python train.py --d_model=256 --head_dim=128 --norm="rmsnorm" --bias="none" --extras=["capped logits"] --init="normal" --init_std_qkv=0.0313 --beta1=0.95 --schedule="wsd" --decay_shape="linear" --doc_mask=true --train_tokens=352600000 --dataset="wikipedia_en"
Each number is 128 + 32 x the weight over its row's rms, rounded and kept within 0 to 255. Layers, rows and columns count from 0. Numbers have three digits each. The size before them is the row's rms in percent of the matrix's.

# layer 5 attention output (transposed), 256x256, rms 0.0905, rows 61-73, columns 0-255
086:150100131100098179102134126141098186152090105100103148054198127098075169091086125174109101137134107073128143140201120143176157088094142119124142125112114143087093148107174144182162164148161101126133146108121174126137100115103167149124129187153071154088126187120118174039119143127068141126142137095090146165194125088160131157085107116102089116097085117140148123118150096180121128197139091163128179134121087151108087040159120130168146134149188146115089118133152139140143146086122150143141091097110168090155124148115120098132089099129089158126093116152161110109090157163132143127196128101062104134140131145162161127126021141112132134187087107168153115155116129143101063069120176165145144151133225186169089140097113164124163148103126109127137108147167072130079125144188116
087:183075107110141082172069136100092131122164147142138052160115099204104140126162090143119083135102119114124115181156082103111096105133209152127109096092116162140176100097140114145143159089097129104176130119131089120188107201152185059165151157077158132153103092103104123110087147065115154101080149123165148161130128168085091148108100158094099096156097153171115103090099148169130143106142107103145157099146138132124149121179165131190172115133128136051192169145149077114168148138161159111127137148166102105168050085139123075161154092121182190105115116113159099137097165118088136049106142161163141136145104134076122134109134172083121126134094158111094187146119156128155132150155188138137071111113156125182123088196147122101176124104174089160116184156167107157116145147146102
086:145165144123122167132145121124163132167129136130152110165166153065134110170190144150169148117209132120132140151102136163113171110142068133127045145145107091142118099111111118196079122039060110132186104103115124156064122149118127130103143164193039133126131122134153145105132174098127120097185127151157177123060167132106139180130105067098168137147120080101159191133131166171143131146132116099166114128139108089104077195094089149153100175169092103165161102110112122070163119141162096155091080138142105143116112101103121104074123136103123076114139080174108113151139105174175145139107132065166151188127156122152121121194163196173077115126152087101147145137146076074128186132099140126103129112134194207140137139112132111088089114159097173127146116142124120121084160129109079
087:131062073102139119132143118071104143154157140092077145040174080101136110114081152127055094152128159160182154107125071123152110101084112138136145122137154143181106101078126129104189139123120143123143122119023078166120092089114141125149118133105077104090110151140113100174114139104169102158096135136134138088125159157139128118140100125199172171101104126093122063121108160103149170094120146140138119154113161139183079108077178164144107096196145155091081114149155115073136096087198133161161105075105123089068176145126124139130109123123148167115156109074134038108103169162142150100181196142096168147126120137107090187158131154106161135086103109103082165104141128136119135123139084138122133079168128141118160152137119047131144114054114143154199134153085122088107083123172120
085:154120171095074089066152145163147062053129157089113147125123081116104089132090114120150098106172106095143143149117105105084108076136153067143137066156187101070120092163118115181195120112125132119125167096131182168142126075125099134153139124159064174085098182170096124119127072167169043168100129135119156110093143112162152140106133131168104080141097121077191082094136076145077157133140133106102138111133155074133098102081180141137108123101115099120105125097113135119123121076172152113132160167103084108135174121103101130094151149159083071137160102131126106138125073146130163167161093105103088101121078071078126194142098122149132182042126102106120139151104175205155095135106130133130128160143149109096126163160162113133138092134161147129083149157083161111117166211155159
083:139135113150174102155076126112125098154201093138121136058131096154160150123140084113110126135186160099180132200103137124078083121084095134079130141168131181172182150138105095115040159123162118043164090104102126114081147102126083135073117170179130097140092095162139131187127123085204137142121092217111131105133106158139105101175125126135131158099132099104159165144092078134145096148087125094137165102138139118138078180169127131126088139059133126176151174085088167143105154094118088173093118141172146162150148155113075140153128103110104232153131100160134133107125147167158150141120153107104109128193127113146139160114119199122122158144114150106154126136172117101200112119090127151076113114115088137143078143120064087101149093102115167154106093177145100130146206123161137
081:028106158133102176119145135163182122140087170186165089059111099081082176076107116137130133163132120127186101133064136110129129132138083100076145120187115116124151195102160107154153099104131112184178132134080141143102168098104108134099125164094137107091184092167140177165177131118118171178133188151098142086170136105110148115126126135142162195083109154165142157096059107158120140165131130089161104104075081080078101090129112097189115130105146181114136160115158063090136185131098110117150125143133107159189101150139158116100121130175129109207141089097097100126097121126112132148113143130107117182148128120153110145127115113093105110139098092086139095089182125148085155182075126167135148180072132128152112092131121129157172088116139099112141162198119099100095149148040094
093:131121102091094142126166124147165106166141159138145132162111099101074171099158125058136101181063078086205149080154141126113073176135112112101180170135107082087083094155124160114161138119150124159139131172036099100080119143123097090097160111132121127199139093119109137153142135117132141094175167145084128147127094191110174122131130106129153153124053116146091137155080164132096121127073130206150129194129156098159064115151113157121133120116158058126115175109139109079112188094127144156120139108147068131097156147134114155152123142106115136137110133066105165162125143077155150074126101151160064118131202124128126102134188136121202127095099087079131132138116105139104171063125173114177106126132162143170117086145129109098167151085132070101118143143122024110134061121128127
083:149077081122133179095142067143156133146100166096082127139097096119125124158104074077103154166119186094047158141100184052166119142130063167069083143092165107144075196149133183121107198066095088084176062145065091177130146137110165132139138105106184095142176077093151101144140162147101133160142095117165113139112079096135153133146113133082092083131137136111149137174097148079092138119118112073163175153130131074119101116115098094172162127125086153108127131106122148101126141118108138122136156181169144182155119094105161102160084057059125095105112148104102142084108132110108113152130199038142090040114124143103179133149161135108123129123141107101079166125159142095111130137105091128143094133159111149087103129132127090110110152133130111194131143141145120125138190112135163
088:139121138159149117086094134143071106062160075153135128175117141119109131135196137178142112164111110164134111124128106178141128119147172132095171087125162114088075168116180137113106187141131137112131073146180132112173103117097069163167125130111087090100128150083121121089181145120099106153147095048190172138140151116126134099180141166113095119121134119159151166164114124151161145191133131158145143081155090136143126161126151147088159158160146127119172128166144132162152123103139152137131199120177080098122146098122164113105149151166078126150090116118119158071144150071132136125064159086139079099114215063084198139185077102161152124073143123126088135168110117219100204119123094126050112136166145127063106141134104122086181161153102093084120105121162149068151083097160138
076:155094138190145149130165123080185175157140127118105126156075137167143162074145150118110148127105098188089160100168168077115120164126073138139120137121077115116148183134163128077167161068159166133132140104087110121126120131127129120136110121103131087171119061116166174114175170108099143152113110113095127096141107157144169107142113153105138059136121129098134142131093129142168127106056197127168118118141182118137104126121002143131151106151095108107137159112143157128101108123132170143110131143120118087110126078087143056139126050132100145183141123077116135119039144045086161118160134170144168060115177115154094121133153105199142113133111089108082163183169152119137146142046139108099131127196158177129131141146119125095221123130123130140136081126070095196126129136149152
078:193097108179119153073113138094104205115164126130134042107120120189110096095154105184171079136115124112145112125151045196127145140115157137084119096092105134117181088147111192126088152116150106124140106137062079118158161149139159132102099107170141140087104142085132101100146100104151165118135143098109116121156112125142199150141112144122063110184079112094128120165115083096194108125131103108199130128123102179134147103166173117114118107069160164163154123124137145061121094137154134156085086134103164122119075114117104093163178128113119156092123163157170134135135080138074161070126158141129094078142133107128151124088077140122109154191127161096148080168105175089170124112157114158145118118162159135142134188121180153198215171113098094121119121198170092135152083098144175
087:092095108077159157077121184136140109113098126139120121124099087105109134170189133110174073136113116120132189162159127098194068143119141139126177122139188167102132126156143122134189134106127138153117162124172138151077149121111123171160194155054149166127150149069122104103112171132090142103073131087130119150112047176072090125111156107154178134123135067135174120091023159115107142100137186162098137111100115085076123155109137070145146109126176087159110124118114120127113128126172133144145179126114091135141180154070137023111202117159087075147136092082096169102152116080187129162122126118086123122051144080141113101149149097152170077113126150138151110088094135110105111129087125131086142110135173138148168158142143097148181129100169089147174089141143128090112141161135178
# layer 5 attention value, 256x256, rms 0.112, rows 62-74, columns 0-255
098:118150127096093132102125216155149090195099130115143131109139133128204119096108119103100115111161192135164099151099112155134134151150104051087105120109162139072129176130113136133105077170145107186127086116094160105107180100162126095143143176118060103130165117079162133152135071155151102163151128099126094174144100097168084128142133115166142167124100103150112121160128140110144099134153073053132155125095135152041137094142126151094157185099145098084115063134175145093112146070166154091192088104101095136087098105147096152075190112107122187181121171093081142082141157108064083135137073127072130136161145123141134092156159113136131169146172088118147100141163133123157132135166110102113120129083075178143134179074093043126164081113073132159111102138159136172153150088122147
091:162110090120137108138143186110158130099113170143072076105156077170156140122126158140106092175140075109148128113129109107118126106111205155120151062069097094097119106120138159152093170190132117103126160158092143140100128095049156087126191110090223119135157136152159092175140162153090116132114170106137111176130110117121152097151181115164114123163148066140127103172113139099111117107128105087116188123122136133160127110155118125057109104091163116137067155172092171150099097159163107179170196114120129116154152116150123108162131124091155069117071133098130186068163129141113132089156140107107082136057031122084125131138113116137165123107134111122049146120169166068119116141127133110145138110135109084072133130190104155124105172169090141130165173092140123167162165124230114
091:163094088131134136134141107193126091098163117149168119162076187123181113120092130134135090098162066140079090123101165108119135162076123069148130137121054174151129118135153144130114133117131160166068137165181137148131153177151124103128136138084173137114106157138143116063110083103080100141097123170138096149076137113145138127151159108114140124166132173153122112086172157195096151111090107119062174127161154126135148156109077066103123140081115143149151135141094138131107133142141139129079172149124176105122077106131125144086096135096148147117144111117111179113078178128081132129079079109081145028046166152127149147158063123076168137078109134092136130142118103111168105132157193078172116183141068097202181062039108135137178138137104139129096124101168158160112146148091090
090:083129126155137069139106132118047077159156150145133106139148137080162096148115114112154153089132144113060113114076178167158099124114099168065113116102150201128162113147126168152142143198166112140061127144145126047159160153152164174150084113107105157131185128119129179123094157132092195089150169141136115121134146151119132119185220100105162115148147114152125146144132107156135092132137157141132143127174137215172136085087038121151162122185119164105131112055138114144139082142100152144112144104154141150190156146169114136180121103131145153069144123133102122120100195150075143119111103128148141115079109111135144139137110087064157080151155093230137179119133102108168171142166077130169155076160118104091138150100090108189125115143105154152146135145132156112185116114070159
093:121098207118109111065183110065150165090069175094126086171114174094096189122157135163087082139143145148126139097108100086144156101180127112124171090148165142107128154145168139153192140177076108150153106106128102130134088152120148097121052150084147154116144134137104115169101105162139131124147060107169136180093125075128096052087133108175120116124164122080099126083162164155105099094077119136121096127137141100157124101080135109140175067114127102148084088131197119128103105111160135115117178145116152121143089111149177035132014117113148164146178141120089131162140126197169124128136095109130155116121131143078157108126125085120154117110139166112146111114137117194123143145083131136197133150151158138099157088133070088102185135123135071173144128067138065137104129160166152
087:215076094158121100150137087112130065160164120078149090128151131156136121176183102111108096114191106111081166129145093115164120095130160149099113101136142170116143181204132144126094118139092163174153181156152112116183130095095092196153129119149150134154155091106134042108057166137125051135150161158113123088108095116143092098151084117139075219136146099112158131184134146092121155107080182116134133083156131135139128128148127138095128136091142092095141131125093137172117141154120145116111115103161103180131101128141168048148131136167158133129108111149126111161119075128108104133097147110055139155122120104136154100142078127143154077162097109119170105175070121163163161084102136063106096184212128160171165073082141085095128118127139089167137157167155079095134091202112116
101:131072141197182101128150130135178086173163189116179155148129175149124101188084134110153041163122093160088094165176123104127102153150091088161127136095150139113156082135120081107146199127127112105114134107130108115146090113104174158071164104149125123100139093081124067108132123143078146113139145114163197147182132095053109167189154082129099154127221166094102148105102144092167097156086145119090164101100134117068211134098166161101119132122096179123148125089133126140107186121148184111110101164144108093119094145164092115116101145126157113131119110227136137161157137157099110135159121145124080110158096115168153107196164135162135159118139109146136108124133104119111107137054173104140121104139138138094139085089119131129161115128091132214163116178069150173115130161154077
087:173087175098120162086090253122144078129147118151108126098157177074210132139141153163153151096122126080084137151186064203083185127194161094191112093087154151106158066110148105124104091135151173122143174110153112092106114121119152139135131169100133162144109139109128131116094168148157187126106088165092132119140137132116141132075121125126155150176129148052034121145166155154130119142166106122132165142109095193100123169105117126105147154086186171138100092135127102114122100107105160126097101132118136095113154117150187098139149210121134104117138161144140129149164098147141139121093158163134119213124179170179139073151117118096133116151132118146152162151105154123094151183138138118107094110157077114127100056187070111141148154149126174112117145136083119155180189112165131
097:155139126153156113114118160171139099097073131125124103106155092123132098127158130188134117070156188181126138146083119105139130119131128132180168116130118070090124120101119112116210113171154109140134094144085136105129209088118111134100102105122110090183121193148094106131081121212126182104126107141071123127173244169170175129113131164110170143086198185133185138136154106071145188128097145125088103104140119128144079121166079142106092133174109148139104116094048158088107142144120153131115117130112171140122128126135121134106067110061178131078110104172120116145183150133187134168156104118205180146122113151139115155113130174162115173089112176151136194162138124112110147132122115148105124132082167136135116197073113144158066081154178120138110113111144102188138146162125076
084:162145133100133113121104112148097039119156167160156132101056124164156149101070228131084108180124135157173122146146124135166159094163178089204175122040134122123100097095082173057232131119147141085123195173111130127111110124104121104102144150130135049112151154155124062138129141177172131121104098108112208084097133154142107121142115087104119143158170165077115177151102112160127157150127079116123136108114147119124152150134188095143125165082146187099178092083111126118095081106109142099121105133145196103134147132127172092130121200145170115137082143117112098146147082203132103133140121130105084099132172142145150118131167128130157188153166125094158133149132084160123140149124179112176120133133164149177112173149149128122169104101105135115157138087165153133138173096127068
093:134151111083111120147102116136112154098141125143138144111125088125161098201153168121070175105150157114095127124127159079146110128167126140147100169147107122125140117068156106177216095166118157203147099131133160159085116127149125111152101142134109091153102186147185135217170115141097189145179128076050144148069141114133123097116126162141181093107131139099114116071173105130087182129137094154109125151174086087097146059164140095126134138088153135090154118087181158136068122096130098088091133084181092110087101120129137202084081155107112165174136180040117107119142150112122100180113113138154110095111149090111172089175156171132133172153144123142080108145133112203116192159074125066157118136072132105155105120125077115108095091164171122119093128152101154127121116099076140
093:104151142146134038062157089192063100182135084103176127175160191171128126099143156149151140147112145149160131189136109142133156119119173117160159118141109131140089113199105147135128129116118126089171157149158129085207145127076202093103114136144136139082116080057105134113037164126082208121149180177133104109180137078193158188144122150103083145121180157160146200133157136125117106141133156121095185131187164157117125157100108153116135151052115158115187140142110130098129123163124142142136135107118145129109142118113096157132148150170139125128109095173147138101143126150113123116203105120185128131109117074124133151147148140157143141181118082103151149141105148142106142134131065174171105211110126183117078112131145096109098051145126113120141163135100123141132106051176102
097:080125172070144119145102150135109188126169118119106158163110106078098091060170158076171132147225112131177150136082185149200094065097127125132131128144143072102110127138098122110160073090120159136149085114103153096120197076106074162070137143128123111132141183093093045112187156173148122135100104103158135121099146140172120200186124111174125138134128126105157137106133108106071125122097134155164159130143123160123095132119091206162120094160115129173148131147148085138185108153036112122113153104092178132112147134087138169133116165116125088149210166113121109141121117162153128130130120125142076106086096128178110094082138111122112122076087090101131121146149174084117178111114182087174187173149134139157099082116071097134086102144105127099171108160108133126150136134124066